python train.py --num_attention_heads=4 --num_key_value_heads=4 --head_dim=64 --vocab_size=976 --hidden_act="swiglu" --positions="rope" --rope_fraction=1.0 --init_std_down=0.0 --decay_fraction=1.0 --final_lr_fraction=0.1 --batch_tokens=131072 --max_steps=2518 --dataset="wikipedia_en"
Each number is 128 + 24 x the weight over its row's rms, rounded and kept within 0 to 255. Layers, rows and columns count from 0. The size above them is the row's rms in percent of the matrix's.

# layer 3 attention output (transposed), 256x256, rms 0.133, rows 85-98, columns 0-255
size [ 99 102  97 102  97  95  97  96 101 102  97 105 113 103]
[[117 103 140 139 131 150  99 162 141 150 107 162 120 109 109 108 132 115 177  91 164 137 142 160 114 109  89 132 118 134 109 135 120 146 129 120 105  88 131 120 155 150 130 108 130 107  89 134 143 112 129 175 164 156 170 121 107 142 118 124 129 148 119 116 109 155 153 131 101  72  88 168  83 136 114 151  96 149 165 139 148 155 127 123  86  95 172 148 130  72 125 121 122 105 144 151  98 116 152 132 149 128 158 138 131  78 150 115 150 107 139 117 124 183 131  95 122 137  95 146 119 116 181 131 113  97 118 135 138 135 148  99  87 148 179 159 111 114 124 133 127 150 142 119 125 115 134 140 159 113 135 108 179 125 109 102 131  92 151 156 120 143 180  98 183 105 167 154 107 127 131 111  83  96 137 139 148 124 149 183  76 126 135 148 137 140 130 155 148 118 162 119 130 164 135 133 107 124 157 140 124 127 147 144 104 120 106  88 107 109 113 129 110  99 145 125 127 108  99 147 113 131 125 150 139  79  90 136 102  91 131 123 131 100 155  53 146 109 102 137 150 176 129 166 122 134 153 154 139 161 118 158 126 154 137 114]
 [120 171 158 139  96 129 135 137 127 135 135 124 133 126  96 114 132  91  89 122  89 162 124 131 139 114 146 126 116 104 122 115  81  94 107 118 129 158 106  94 132 125 112  88  90 101 119 107  94 131 159 147 126 161 157 163 159 125 129 122  85 170 118 157 160 129 112 119 138 201 112 107 107 131 103 147  93 139 127  85  81 153 165 155 143 103 103 112 124  75 175 124 145 122 106 147 111 119 115 136 140 118 104 141 130  84 138  87 144  98 107 174 155 122 123 117 122 131 138 127 160 116 139 118 138 132 146 125 148 117  99 123 131 186 105 157 142 160 124 134 132 134 127 130  67 120 137 138 155 117 102 158 136 116 130  64 142 103 167 105 128  71  92 150 111 140 124 155  96 113 162  92 154 117 177 116 105 110 119 117 123 155 179  93 137 131  96 195  80 121 105 128 104 114 137 118 107 132 117 129 131 110 117 154 174 120 129 118 146 126 109 109 109 134 110 133 145 106 116 160 158 132 146 158 138  95 135 135 146 120 166 121 143 115 114 105 137 102 109 138  95 122 119 107 159 149 116 104 131 148 139 112  64 150 170 142]
 [123 170 123 128 157 122 120 180 109 115 148 136 159 107 137 121 148 101 136 126 114 123 118 122 124 132 118 152 115  73  98 177  93 125 123 117 126 124 103  88 111 117 128 151 129 143 139 122 136  97 157 120 117 110 125 124 114 165 145 100 157 111 170 157 161 129 143 144 113 129 132 118 152  96 146 104 121 140 128 136 116 107 103 123 151 136 170 132 103  95  94 154 105 121 113 117 117 136 106 101 196 100 140 159 132 137 143 129 175  96 122 138 105 159 110  92 128  88 143 126 119 109 137  93 110 147  97  82 154 152 142 132 147 164  77 184 107 180 101 110 106  98 151 135 131 107  91 170 123 125 141 104 140 152 146 132 156 126  73 126 124 136 130 154 155 130 133  99 166 163  94 128  99 139 145 124 172 137 131 111 141 134 129 127  83 125 140 139 107 131 137 143 152 111 130 118 116 160 109 110 120  94  82 130 162  73 103 155 128 111  95 102 112 162 158 123 127 121  86 109 123  93 130 161 130 125 129 159 124 144 120 126 120 104 152 144 164 108  90 190 114  58 162 144 119 154 162 151 133 173  97 119  91  99 126 104]
 [150 129 132 132 118 162 115 117 120 122 114 131 145 111 158 113 105 137 123 131 122 116 152 148 126  87 143 120 170 113 146 113 121 111 157 105  69 126 134 164 136  93 140 148 114 114 146 132 115  90 108 155  93 115  70 161 109 164 157 122 159 115 121 134 141 121 135 128  88 110 134  83 116 121 110  90  91 158 145 115 125 106 131 115 129 137  96 102  98 126 124 108 146 121  82 103 149 139 169 131 135  92 106 164 124 112 152 101  80 152 112 155 179 151 133 139  61  78 150 150  87 140 151 146 111 111 102 157  86 128  95 131 147 139 105 156 121 149 130 147  85 182 125 132 140 129 105 143 120  88  94 171 133 143 119 138 144 132 155  92  87 147 154 168  91  82 133 145  92 121 115  78 162  98 120 129  99 128 116 157 142 150 159 146 115 138 147  77 139 129 153 133 170 166 126 118 114 104 153 148 153 159 156 115 125 150 151 112 106 132 174 127 122 104 157 118 138  93 150 112 110 130 105 101 115 122 143 150 123 149  97 120 117 151 167 109 162  81 109  90 140  96 118 152 163 134 115 131 147 111 117 103 129  99 128 139]
 [140 146 129  96 118 130 101 106 137 150 111  89 134 135 171 133 114 126 115 147 139 137 140 153 145 158 133 122 132 155 102 115 123  93 121 121 144 209 128 127 140 167  86 129 133 142 118 159  97 147 148 101 104 138  76 120 120 170 149 111 145 142 156 112 125 146 186 136  97 140 110 153 139  71  77  82 110 199  96 124  99 130 115 124  93 161 133 165 116 116 140  89  94 126 178 168 116 129 113 129  86 111 119 108 129 100 117 164 145 108 133 138 164 136  76 129 141 118 140 113  67 146 115 163 124 122 117 153 119 163 102 123 114 152 154  97 140 155 108 122 111  87 162 111  86 140 116 143 122  90 108 107 108 122 152 115 117 101 122  64 128 131 156 116 118 115 150 124 129 144 131 123 166 117 148 140 104 108 139 171 142 133 125  86 115  94 134 131 112 124 131 153 127 130 121 189 163 111 176 140 151  96 130 112 116 110 139 156 170  94 112  94 115 127 125 103 129 137 127 154 130 132 156 110 159 141 110 113  97 126 157 131 176 157 121 127 123 135 162 109 120 118 112 120 133 125 109 132 123 128 131 180 167  94 135 129]
 [138 119 145 126 109 154 171 136 112  71 100 127 150 117 160 143 123 141  97 124 122 103 125 123 132 155 119 116 115 140  78 104 123 114 150 134 144 124 117  59  92 115 127 115 124 183  95 174  87 143 161 181 151 112 181 128 129 125 143 106 172 128 142 149 145 130 169 142 150 148 177 101 137 117 117 134  96 133 108 135  60 110 121  99 131 120 113 116 105 146 150 141 125 106 116  68 111 125 133 127 154 138 115 117 130 130 112 118 172 175 114 105 128 171 148 119 103 145 148 152 128 123 119 158 108 144 138  93 142  91 105 143  74 110 124 128 124 119 109 125 135 113 114 121  92 115 122 120 136 121 130 140 106  95 139 157  91 129 175 107 180 148 110 153 136 147 110 148 144  91 111 143 129 128 115 174 133 110 102  93 110  79 123 137 106 155 140 151 129 155 155 179 141 134 136 139 156 114 148 130 163 158 116 107  53 104 150 117 127 152 124  89 146 141  98 176 137 163 139 169 109 125 147 146 105 111 113 129 102 116 154 136 102 131 150 106 136  98 118 155 141 159  98 134 147 140 144  99 131 123 102 142 174  94 139 133]
 [125  65  73 118 144 155 146 127 139 137 157 156 130 141 106  96  91 130 139  95 138 114  89 122 138  92 125 132 177 101 146 102 123  83 126 106 106 110 111 124 120 123 101  85  65 176 120 120 112 170 137 175 139 101  89 129 164  90 137 118  93 116 141 123 147 108 153 139 142 122  93 113 135 143 143 148 149  93 143 163 115 146 124 175  83 181 121 117 122 162  92 136  94  80 103 116 126 133 151 142 123 128 120 136 146 120 139 130 130  96 150 104 114 128 106 133 106 143 119 158 119 169 177 150 161 136 130  90 148 119 125 145 152 142  86 139 107  94 132 125 154 194 140 133 149 124 120 179 127 110 115 157 106 120  93 126  85 122 117 136 126 139 139 128 141 118 112 160 154 157 123 118 145 127 125 140 116 126  90 163 126 118 143 118 122  99 165 132 141 118 137 139 109  88 121 131 167 127 161 109 122  97 121 100 132 101 116 151 128  76 115 129 115 152  99  97 123 132 148 115  87 126 150 101  85 122 132 143 204 140 116 127 145 163 173 114 144 111 106 135 124 132 139 176 123 125 129 180 137 121 109 125 167 103 133 108]
 [122 126 122 159 123 136 139 123  85 136  91 102 112 106 121  99 142  86 154  96 107 164 115 150 134 117 144 118 121 147  94 116 148 124 124 135 147 126 144 138 130 132 128 104  90 104 120 135  90 104 134 124 130  83 169 118 132 163 101 113 172 134 101  80 137  72 100 150 113 132 124 146 148 168 156 143 115 137 134 137 118 117 124 143 166 100 134 117 157 126 102  92 135 167  89 164 149 136 134 145 112 123 162 141 146  81  82 107 143  94 128 138  97  89 104 147 111 116 162 136 118 115 120  90 181 128 118 132 118 149 125 139 152 115 162  87 155  72 109 135 209  91 151 158 100 128 140 135  87 150 158  96 171 107 174  83  97 116 121 134 149 102 129 117  89 110 158 145 114 162 128  65 151 112 117 128 127 114 153 142 115  96 108 114 134 141 124 132 133 125 118 118 125 128 122 118 143 162 130 136  93 159  64 113 113  98 134 162 149 125 109 143 173 124 164 120 136 143 105  99 134  84 152  83 110 142 103 140 144 142 107 133 117  93 123 132  86 159 143 106 100 110 137 147 119 112 163 120 124 134 168 131 148 128 141 131]
 [106 114 121 123 113 120 137 108 138 125 110 108 119 143 145 140  92 128  87 148 183 132 117 160 143 139 176 128 116 139 105 133 108 116 165 191 140 117 158  78 120 147 150 124 123 122 103 167 132 136 149 115  99 127 155 144 136  98 107 101 137 108  96 158 127 137 119 166 155 119 129 114 135 151 165 104 108 114 123 118 126 149 123 147 104 141 149  54 153 143 161 130 117 148 117 126 146  74 106 153  98 148 144  97 124 116 118 151 139 205 134 104 138 134 158 147 109 153  95 122 112 146 166 113 131 107 156 110  82 142 113 107  92 145 106 111  74 117 101 142 118 158 115 161 141 129 140 143 126 137  89 125 126 149 111 138  95 130 119 132 130 134 125  82 148  85 197 166 130 119 155 129 133 108  95 174 143 105 158 115 173 113 135  97 135 121 143  86 112 134 150 157  94 116 166 101 137 142 115 115 172 137 107  96 158 129 125 163 124 107 125 127 114 127 105 119 102 121 138 145 172 151 128 154 171 132 145 134 155 159  95 134 134 137 117 132 143 180 133 106 125 136 135 102 158 190 178 120 125  95  89 136  94 146 138 118]
 [146  73 179 155 149 142 125 118 145 132  96  72 113 130 135 164 126 156 124 152  99 114 112 128 136 172 126 132 142 149 119  97 134 119 163 149  68 137 134  93 120 152 154 161 102 145 132 144 141 137  82 138 125 151  89  96 136 121 109 126 100 118 111 108 141 151 127 132 110 160 143  98 116 162 144 138 159 137 114 137 126 105 137 160 128 131 153 193 143 135 101 139 120 167 114 127  78 150 131 116  80 123 138 127 148 120 132 113 115  87  87 139 129 106 128 140 151 147 164 109 154  96 122  99 123 107 127 125 157 104 128 107 151 132 122 131 155 143 121 136 146 166 113 150 121  67  89 113 111  78 133 121 126 115 145 111 129 145 125 100  61 122  97 135 134 137 127  78 106 107 176 137 165 116 128 130 157 139 133  89  52 127 129 130 108 127 101 117  79 126 152 162 136 128 101 100  73 105  57 125 110  82 102 120 161 124 146 114 156 181 161 127 150 146 133 129 132 131 140 126  83 130 110 148  94 164 133 129 126 150 137 124 115 123 116 153 178 127 122 124 141 133 152 129 145  94 125 132 118 133 135 120 118 127  81 117]
 [121 124 139 128 103 140 138 124 116 105 150 177 115 118 102 160 173 119 126 122 108 135  84 155 135 106 130 168 130 130 130 186 160 171 131 185 103 121 114 139 159 153 131 125  87 147 141 124  88 134 133 125 119 176 160 122 167 128 129 121 148 152 142 131 134  68 128 161  82 114 113 108 132 101 123 155 154 131 133 138 157  89 131 133 108 151 109 127  96  98 128 140 128 100 153 133 109 144 134  95 150 157  68 121 124 156 140 146 176 137 109 151 164 112 179 159 140 121 117 132 113  87 129 135  90 119 114 107 147 118 137 133 126 132 124 169 143 120 171  99 130 144 111 138 162 155 128 146 116 124 136 169  79 154  85 183 114  95 120 137 136 120 142 112  85  93 136 120 134 165  96 128 122  88 175 136 125 151 150 138 113 101 116 117 102 146 139 120 101 125 122 124 101  89  85 193 149 112 150 146 118  88 120  90 149  81 161 132 147 108 146 136 137 183 117  93 130 132 127 129 113 141 133  97 132 111 149 151 139 144 170 116 127 127 147 127 142 154 176 159 130 108 115  86 149 166 122 136 153 109 143 114 144 124 108 164]
 [120 146 111 119 120 151  92 166 134 160 138 120 153 136 176  82 146 136 132 134 125  89 131 137 146 107 127 143 100 164 112 126 143 147 120  85 110  81  80 136 127 121 137 105 115 155 132 116 125 152 108 129 105 155 144 144 146 123 153 128 136  93 129 185  91 111 136 125 135 139  94  76 138 189 124  75 165 186 121 131 142 116 151 102 123 149 141 138 140 107 110 156 109 102 111 133 111 141 144 117 145 120  92  78 166 137 144 159 160 108 124 143  80  92  96 153 119 117 114 141 131 120 168 123 129 125  57 132 118  82 146 150 143 153 127  84 148 123  67 143 143 125 141 108 130  85 141 143  95 124  93  93 143 148 153 147  95 160  93 118 112 127 126  71 106 104 123  95 155 154  98 127 112 105 158 108 139 104 123 118 124 141 108  91 137 130 134 124 111 170 114 104 107  96 133 101 117 119 108 156 119 141 159 126 134 143 136 116 167 101 105 135 151 134 110 113 119 147 108 101 115 132 108 140 149 121 154 114 131 144 114  63 149 165 118  95 104 148 147  95 131 132 165 125 125 116 117 143 109 147 127 108 126 148  70 175]
 [138 102 155  82 140 115 118 127 110 139 129 130 144  87 119 124 116 112 163 139 127 159 155 144 123 118 124 163 149 159 135 136 103  98 132 145 146 160 113 171 131 116 111 145 124 141 138  86 126  75  91 127 102 115 108 118  91 141 126 117 152  87 136 135 183 105 124 169 135 150 127 133 107 159 106 126 136 135 118 133 106 126 180 122 117 159 125 161 173 123  84 146  98 138 114 137 138  95 124 122 138 128 113 146  75 130 130 172 156 121 130  96 169 161 143 140 138 120 179 133 162 148 130 124 124 146  99 144 159  95 142 116 136 154 130 121 141 115 164 122 136  99 138 139 129 105 141 120 134 156 106 147 108 173 117 130 164 120  68 165 142 167 100 132 107 141 116 133 140 109 181 115  72 119 118 116 142 110 142 151 112 167 153 187 131 108 139 159 144 130 128 126 126 147 135 106  92 129 108 155 140 139 145 128 143 141 115 121 168 114 142 154 117 111 160 166  99 141  51 142 108 108 156 148 123 100 119  95 135 136 155 148  94 128 183 122 133  94 129 160  96 115 100 118 103 207 128 133 161 155 151 159 154 126  82 142]
 [159 111 118 120 104 120  84  88 120 163  86 121 122 155 189 124 173 109 104 152 101 127 105 118 139 139 121 120 139 128  83 101 106 101 109 156  84 146 120 141 141 137 161 154 135 125 159  97 140 169 119 133 127 123 101 179 157 136 133 129 180 111 105 157 133 134 151 172 155 144 129 184 117 114 125 148 143 123 126  82 102 101 153 150 121 161 100 131  38 115 106  96 109 121 104 183 129 139 120 107 110 138  91 169 122 112 133 147 124 121 120 108 174 126 113 153 115 151  99 122 150 123 185 147 137 119 151 106 148 139 128 119 140 125 107 113  92 162 138 144 127 147 130 123 102 115 152 159 117 146 157 132 144 125 129 131  97 139 153 134 128 150 114 141 141 135 101 121 130 146 178 136 164 157 110 133 137 150 112  74 140  94 127 132 109 108 118 117 143 124 125 107 127 116 115 166 122 177 120 141 131 130 158  77 137 159 134 125 171  59  96 149 119 115 100 134 148 131 132 151 127 111 148 133  98  98 142 174 138 155  90 124 124 113 179 141 108 145 118 113 143 121 116 115  75 175 118 143 122 147 141 143 130 158 146  99]]
# layer 3 attention value, 256x256, rms 0.15, rows 86-98, columns 0-255
size [104  96  99  95  94  95  99  97  99  96  96 107 103]
[[100 120 102 123 111 159 140 118 115 176  98 113 105 115 168 110 179 128 128 100 137  72 165 161 141 130 124 132  90  85 111 132  93 142 124 167 143 160  89 133 103 145 102 144 135 112  76 146 138 105 167 103  99 127 128 157  95 126 149 141 143 114 144 119 142 136 151 154 184  83 155 123 132 133 117 119 118 131 134 144 128  91 151 105 102 132 138  95 139 120 108 104 105 114 121 134 147 136 127 146 110 108 156 111 140 119 137 113 136 131 118 111 102 115 132 177 172 140 138 168 160 115 120 138 142 129 150 151  96 128 119 141 156  87 123 103 141 135  94 149 121 102 143 150 107 126  92 144  94 129 125  83 104 134 164 129 101 149 168 150 143 165 153 138 145  90  98  98 187 151 151 147 121  92 148 144 131 125 145 118 154  67 125 155 138  94 151 107  97 118  81 128 174 150 121 161 158 158 119 130 110 164  90 126 105 133 112 147 123 137 150 130 116 112 131 105 130 105 201 142 120 143  68 143 129 147 156  89 129 147 144 149 107 123 122 147 104 114 113 140 133 168 121 130 155 106 173 157 127 129 149 135 127  85 130 180]
 [103 143 121 100 127 128 133 137 163 104 112 161 111 138 107 132 110 142 158 110 155 138  77  97 129 122 130 139 139 138 105  65 149 154 134 130 161 145 168 122 137 111  94 116  89  98 126 134 181  80 137 166  87  90 139 158 118  84 135 163 136 149 113 119 106 129 119 103 180 159 130 163 125 143 139  79 137 156  95 127 146 128 150 163 133 158  93 110 174 118 145  89 122 130 130 114 138 137 124 110 136 140 117  96 177 114  82 104 131 117 125 167 112 118  78 189 139 114 116 164 128 110 148  93  87 147 173 136 140 108 126 139 138  99 130 149 157 139 166 122 137 121 135 125 114  87 131 171 116  89 141 116 127 103 159 104 130 123 157 167  94 156 155 137 162 127 141 138 101 132 145 128 131 152 169 120 114  93 141 189 133 159 110 136 150 146 121 142 158 130 118  95 145 121 111 142  98 166 142 100 111 146 136 152 124 141 112 119 116 170 134 133 141 135 132 107 114 111 165 110 134 141 169 116 157 113 209 143 163 157  99 149 144 143 132 119 103 158 143 123 167 111 115 114 122 130 127 117 115 102 132 106 121 137 117  84]
 [128 101 119 144 135 132  53 132 118 122 172 133  73 111 148 140 141 129 139 121 164 147 120  89 137 107 120 143  91 165 125 132 168 101  96 149 143 141 110 102 160 138 127 107  92 133  96 133  97 154 158 112 190 175 142 144 117 110 182 136 135 141 109 173 111 155 132 139 147 144 120 135 158 137 168 166 134  92 142 119  85 119  86 139 123 144 138 126 117 101 135 144 129 133  85 149 100 125 143 114 163 140 168 111 152 150 119 155 128 111 137 124  74 145 149 135 128 101 127 111 184 115  91 126 150 185 120 104 135 134 133 102 148  99 125 150 132 159  87  98 183 158 143 116 135 142 142 160 134 135 100 140 125 139 148  82  95 126 135 158 114  96 128 109 118 135  80 136 150 148 144 197 119 140 105  86 144 103 152 139 134 128 137 127 155 108 116 136 166  70 126 114 125 154 134 132 136 131 141 105 121 128 122 134 154 117 135 126 122 136 125 156 132 161 126 144 122 102 103 148 134 145 120 156 157 135 132 105 110 155 112 171 111 158 113 172  99 159 161 172 145 110 173 126 115 128  97 149 160 143 118 132  88 102 165 127]
 [ 95  60 103 130 123 140 150 159 141 115 138  96 120 118 162 123 177 110 107 104  98 127 116 112 146  61 140 157 154  75 126 132 151 151 103 122 111  81  92 145  94 138 120  91 142 107 117 115 107 109 129 117 117 110 117 126 106  86 125  97  85 100 102 112 159 117 132 113 109 129 139 160 128 141 162 135 129 119 195 132  91 127 100  81 138 118 124 139 159  99 162 124 124 161 154 136 122 152 121 111 115 122 137 151 137 153 157 128 129 106 112 142 103 112 142 123  88 155 132 155 127 117 161  87 128 142 118 174 169 139 159 112 116 124 122 115 136 104 114 124 117 203 132 190 167 148 112 147 109 112 147 122 148 170 136 105 129 126 164 137 120 117 141 102 159 155 147 126 140 114  89 128 108 122 119 102 165 126  84 154 121 142 103 122 123  95 156 123 147  63 104 137 129 144 107 137 126 140  69 129 147 163 113 135 145 142 146 132 153 151 117 147 109 140 180 123 156 138 107 121 116 122 136 139 135 130 166 116 136 132 154 112 112  93 132 100  96 141 117  99  88 151 172 136  79 112 134 139 150 147 103 128  91 116 152  94]
 [142 106 109 143 143 143 155 117  95 143 136 162 110 134 167 139 150 102 139 159 144 110 110 141 161 130  98 151 112 113  97 139 145 135  92  93 165 133 109 164 117 137 119 135 154 141 117 101 119 110  70 102 135 124 103 112  99 118 145  99 107 113 116 130 131 101 102 138 116 164 124 150 165 117  87 148 111 128 133 147 144 140  90 165 138 137 129 137 113 101 147 127  99 153 179 182 132 162 153 139 121 106 151 108 118  81 106  96  82 127 133 118 110 105 172 116 149  97 127 156 140 129 148 103 121 152 102 114 109 145 142  93 151 119 163 131 141 106 166 153 128 109 180 123 138 118  88 142 140  92 133 128 141 107 135 116  89 134  96 118 171 135 122 156 156 118  89 169 128 157 105 131  79 144 117 120 109  98 126 170  93 140  96 130 139 157 126 114 128 144 164 151 122  79 104 132 134 136 154 109 123 133 115 158 186  95  85 129 189 119 105 162 144 145 162 132 150 106 129 172 141 152 136 148 154 102 102 163 130 170 154 109 142  99 123  86 116 132 123 115 116 152 148 192 142 148 117 105 123 124 135 124 106 173 177 142]
 [113 127 132 148 137 140 137 125 118 136 119 151 115 133 118 135 115 128 107 157 133 149 138 126 159 105 104 124 102 118  99 117 132 124 123 107 153 110 193 146 157 156 119 108 147 119 138 133 128 143  92  95 201 146 162 131 181  79 204 130 158 111 135 128 133 130 143 143 105 141 111  90 127 146 144 146 120  90 137 117 135 149 109 117 184  98  90 118 131  91 138 130 133 134 171 111 147  61 109  79 149 144  89  79 148 135 129 141 115 167 162 113  97 153 144 120 163 115 109 103 117  81 121 135  95 108 132 117 103 135 129 115 151  95 152 112 112 102 107 131 121 137 129  85 127 135  72 132 109 121 104  83 100 114 118 135 189  86 127 148 131 112  93 104 127 137 121 104 109 102 123 159 112 152 116 123 121 107 163 114 123 150 129 148 151 162 133 102 160 120 129 117  95 172 135 106 116 116 155 140 126 175 153 170  98 105  98 129 160 160 120 127  99 112 138 111 127 126 110 102 160 123 135 157 128 149 128  81 134 152 144 110  98 136 122 132  95  94 155  95 111 109 179 106 121 100 110 151 142  98 140 149 130 138  89 165]
 [136 152 109 131 146 132 152 120 136 108 127 136 129 162 109 114 123 156 123 139  85 151 102 121 113 188 114  93 129 125 123 158 126 103 112  96  93 125  82 123 127 175 106 122 155 132 114 122 140 123 162 119  80 150 133 147 135 150 132 110 152  95 127 157 100 154  90 125 160  92 119  94 117  78 120 128  93 133 119 135 110 144 103 124 153 147 129 153 159 137 151 143 109 122 124 111 115 125 106 116 130 152 122 106  94 124 144  97 101 134 137 136 120 146 150 132 122 150  71 165 114 142 121 149  95 136 136 153 133 113 130 123 151 123 102 157 107 128 152 148  70 176 144  85 150  80 110 105 123 124 136 115 165 145  83 172 106 171 131  63 102 110 113 115 138 131 141 119 109 126 165 166 132  97 121 119 120 152  96 139 188  98 107 152 119 143 122 132 131  87 112  65  73 139  99 119 137 123 160 157 182 125 152 157 118 156 144 108 127 159 111  84 121  70 102 136 126 164 121 181 150  96 148 149 165 127 140 134 120 142 159 109 113 152 126 138 128 110  91 116 126 166 124 107 148 151 124 129  90 124 102  94 113 131 101 139]
 [143 124 139 169 144 155 151 144 113 144 160 158 145 141 141  96 159 139 112 122 115 118 133 147 135 110  77 113 136 137 128 110 216 113 163 134 114 104 117 126 154 144 116 138 152 116 110 110 115 128 147 165 158 115 109 116 126 115 158 100  92 115 119 130 139 157  89 143  57 108  86 130 143 150 116 153 144 132 128  91 121 154 166 125 125 134 139  94 125 137 129 119 128 155 121 131 143 104 110 157 155 148 101 136 134 148 122  95 107 147 173 139 154  87 145  93 138 101 141 178 163 104 131 117 125 104 132 138 131 109 124 126 186  98 145 150 104  97 141 140 116 123 161 127 104 126 100 163 154 131 113 111 168  87 148 119 152 166  95  90 136 101  97 186 120 133 115  75 141 116  72 102 140 170 114  99 115 145 148 143  94 117 122 141 161 179 131 140 141 129 159 128 138 171  89 174  92 161 151 157 136 140  96 147 123 122 167 117 131 117 134 133 119 115 116 168 150 132 117 163 117 129  89 100 151  94 111  90 127 127 128  93 131 122 153 153 139 111 138 164 129 140 103 144 154  86 126 109 115 162  81 115 151 126 111 123]
 [114 155 127 111  81 126 134 131 146 163 153 126 125 122  65 175 151 108 130 100 145 127 139 131 132  91 120  61 111 131 131 135 105  98 134 123 128 153 150 137 113 127 100 101 104  65 165 131 140 134 155 176 115 150  91  94 140 117  96 160 106 127 126 101 114  89  87 125 131 125 120 166 111 106 121 117 123 103 120 153  89 137 139 109 132 123 160 134 110 119 130 122  91 119 129 136 132  98  88 136 148 122 119  70 106 139 110 129 127  93 128  87 160 142 135 104 121 130 101 122 124 108  86 151 147 132 127  86 154 156 127 131  95  69 162 116 132  96 126 122 144 109 170 116 140 114 164 134 131 105 137 121 109 119 111 107 170 105 160 108 138 137 140  79 101 101 100 185  99 157 116 141 125 132 102 144 105 124 108 127 171 103 138 112 114  97 110 121 143 127 104 138 111 154 100 173 155 143 104 144 154 117 169 133 120  90 151 157  98  62 136 143 154 113 121 114 131 164 180 110 108 157 133 132 172 160 106 119 132 175 141 110 148 141 120 119 123 144 112 119 170 154 119 159 122 149  72 157 134 121 144 169 126 120 141 108]
 [123 118 115 121  86 141 126 113 139  73 132 133 122  85 126 108 106 110 165 119 113 114 117 177  97 128 116  63 131 116 175  98 129 116 136  95 123 131 131 124 118  75 125  94 140 156 160 148 177 146 140 119 160 100 143 175 139 125 163 117 136 173 118  90 174 132 138 108 148 162 129 175 154 145 144 107 143 117 122 122 109 126 130 122 116  86 139 151 156 141 124  98 122 177 173 133 117 140  79  80  94  95 158 129 104 129  92 143  98 169 145 119  97 120 114 160 114 122 167 133 134 162 117 136 169 139 200 135 117 137 134 130 155 100 125 123  95 122  89 103 112 146 102  74 123 127  95 133 135 158 108 133  97 133 148 145 112 152 121 123 125 122 116 141 151 139  76 114 149 122 115 158 134 148 144  83 107  66 131 143 160 148  97 107 115 144 120 130 102 154 143 108 133 140 177 129  79 121  94 113 127 118 125 165 104 139 123 130 161 142 124  96 118 105 100 116 127 121 115 157 144 117 115 112  96 145 121 127 139 168 133 142 109 129 127  79  95 115 127 129 142 105 105 136 101 109 173 109 114 164 130 133 138 153 161 131]
 [123 124 169 156 150 164 121 152 116  89 210  93 150 107 132 142  92 196 170 107 146 122 121 143 142 106 137 117 125 141 172 114 125 136 116 146 116 121 117  97  90 170 148 113 116  95 104 145 140 151 171 122 165 106 104 112 147 111 162 113  94 131 118 118 136 128 105 101 116 160 120 139 133 130 117 162 123 138 139 133  99 141  97 149 143  99 128  82 123 141 128 148 104 140 141 105 145 127 128 131 149 130  96 115 127 118 106 145 108 105 121  98 103 135 151  79  91 119 184 170 141 127 144 141 121 129 158 133 142 151 114 116 108 108 124 155 118 106 171 159 116 135  84  96 128 170 136 141 127 132 118 140 127 126 121 119 149 140 133 165 105 157  96 169 159 120 133 154 102 120 166 165 127 112  83 130 128 147 148 121 111  93 147 103 138 123 131 154 118 112 182 125 120 163 118 130 137 128 123 104 137 121 145 159  85 158 126 106 135 124 123 120 120  99 119 151  87 131 124 109 130 123 123 108  94 184 137 132 199  89  95 118 160  53 126 155 136 124 113 152 158 137 114 115 139 181 121  96  96  65 114 154 139 115 117 129]
 [125 110 148  91 154 102 131 126  89 138 151 180 152 183 106 114 122 144 130 118  80  72 101  88 139 160 142 142 140 173 122  87 133 109  62 102 176 133  96 142 152 145 146 132 100 108 132 144 146 125 106 111  87 138 156 161 124 155 121 148 112 139 107 113 104 147 143 131 100 102 112 163 129 122 117 119  96 131 130 146 128 124 154 151 142  99 151 139 111 115 112  68 106  95 108 102  60 134 172  93 125 118 113 145 157 127 106 136 145 158 112 157 105  87  96 136 118 135 171 108  90  82 153 105 120 125 169 134 103 141 104 137  90 159 115 123 147 129 115 100 132 135 140 107 152 142 132  86 144  94 130 119 136  69 150 100 117 155 132 147 102 144 145 120 103 140 133 112  95 110 121 164 149 168 131 126  79 125  86 126 179 136 123  73 117  99 114 132 131 160 137 142 137 120 136 141 101 130 147  94 115 163  98 156 141 168 170 142 139 152 104 139 115 105  94  99 144 144 159 139 125 165 121 114  97 115 110 111 113 138 137 143 142 132 131 130  95 153 125 122 154 123 164 104 167 122 118 124 119 136 139 130  98 126 121 103]
 [181 100 112 122 145  86 121 109 129  96 156  88 129 119  92 115  94 145 123  77 151 105  78 149 105 130  88 172 155 136 145 102 124 123 169 106 122 132 125 111  97 127 135 117 114 116 106  93 131 107 122 163 130 149 127 122 144  83 119  98 132 153 144 114 133 110 147 134 104 120 139 132 108 163 135 121 117 148 198 123  93 117 147  58 171 152 145 116 139  83 123 128  88 135 130  89 126 101 159 125  75 102 159 142 169 144 198 100 136 133 105 140 130 132 129  88 154 132 139 117 119 145  88 120 119 140 126 130 111 106  84 112 105  64 121 116 162 134 113 124 124 129 122 126 159 107 131 138 143 105 116 121 112 133  92  99 124  95 113 113 181 139 127 122 127 181 157 109 111 151 134 127 116 111  77 142 104 132 122 141 152 136 156 102 122  80 118 100 117 171 122 117 114 144  99 129 116  97 117 148 144 113  92 154  95  92 127 125 143 193 192 103 101 126 104 140 156 116 117 119 128 125  88 122 144 124 145 146 111 111 150 112 109 128 117 139 117 133 152 138 121 126 194 140 135 128 130 124  99 138 138 134 114 144 110 154]]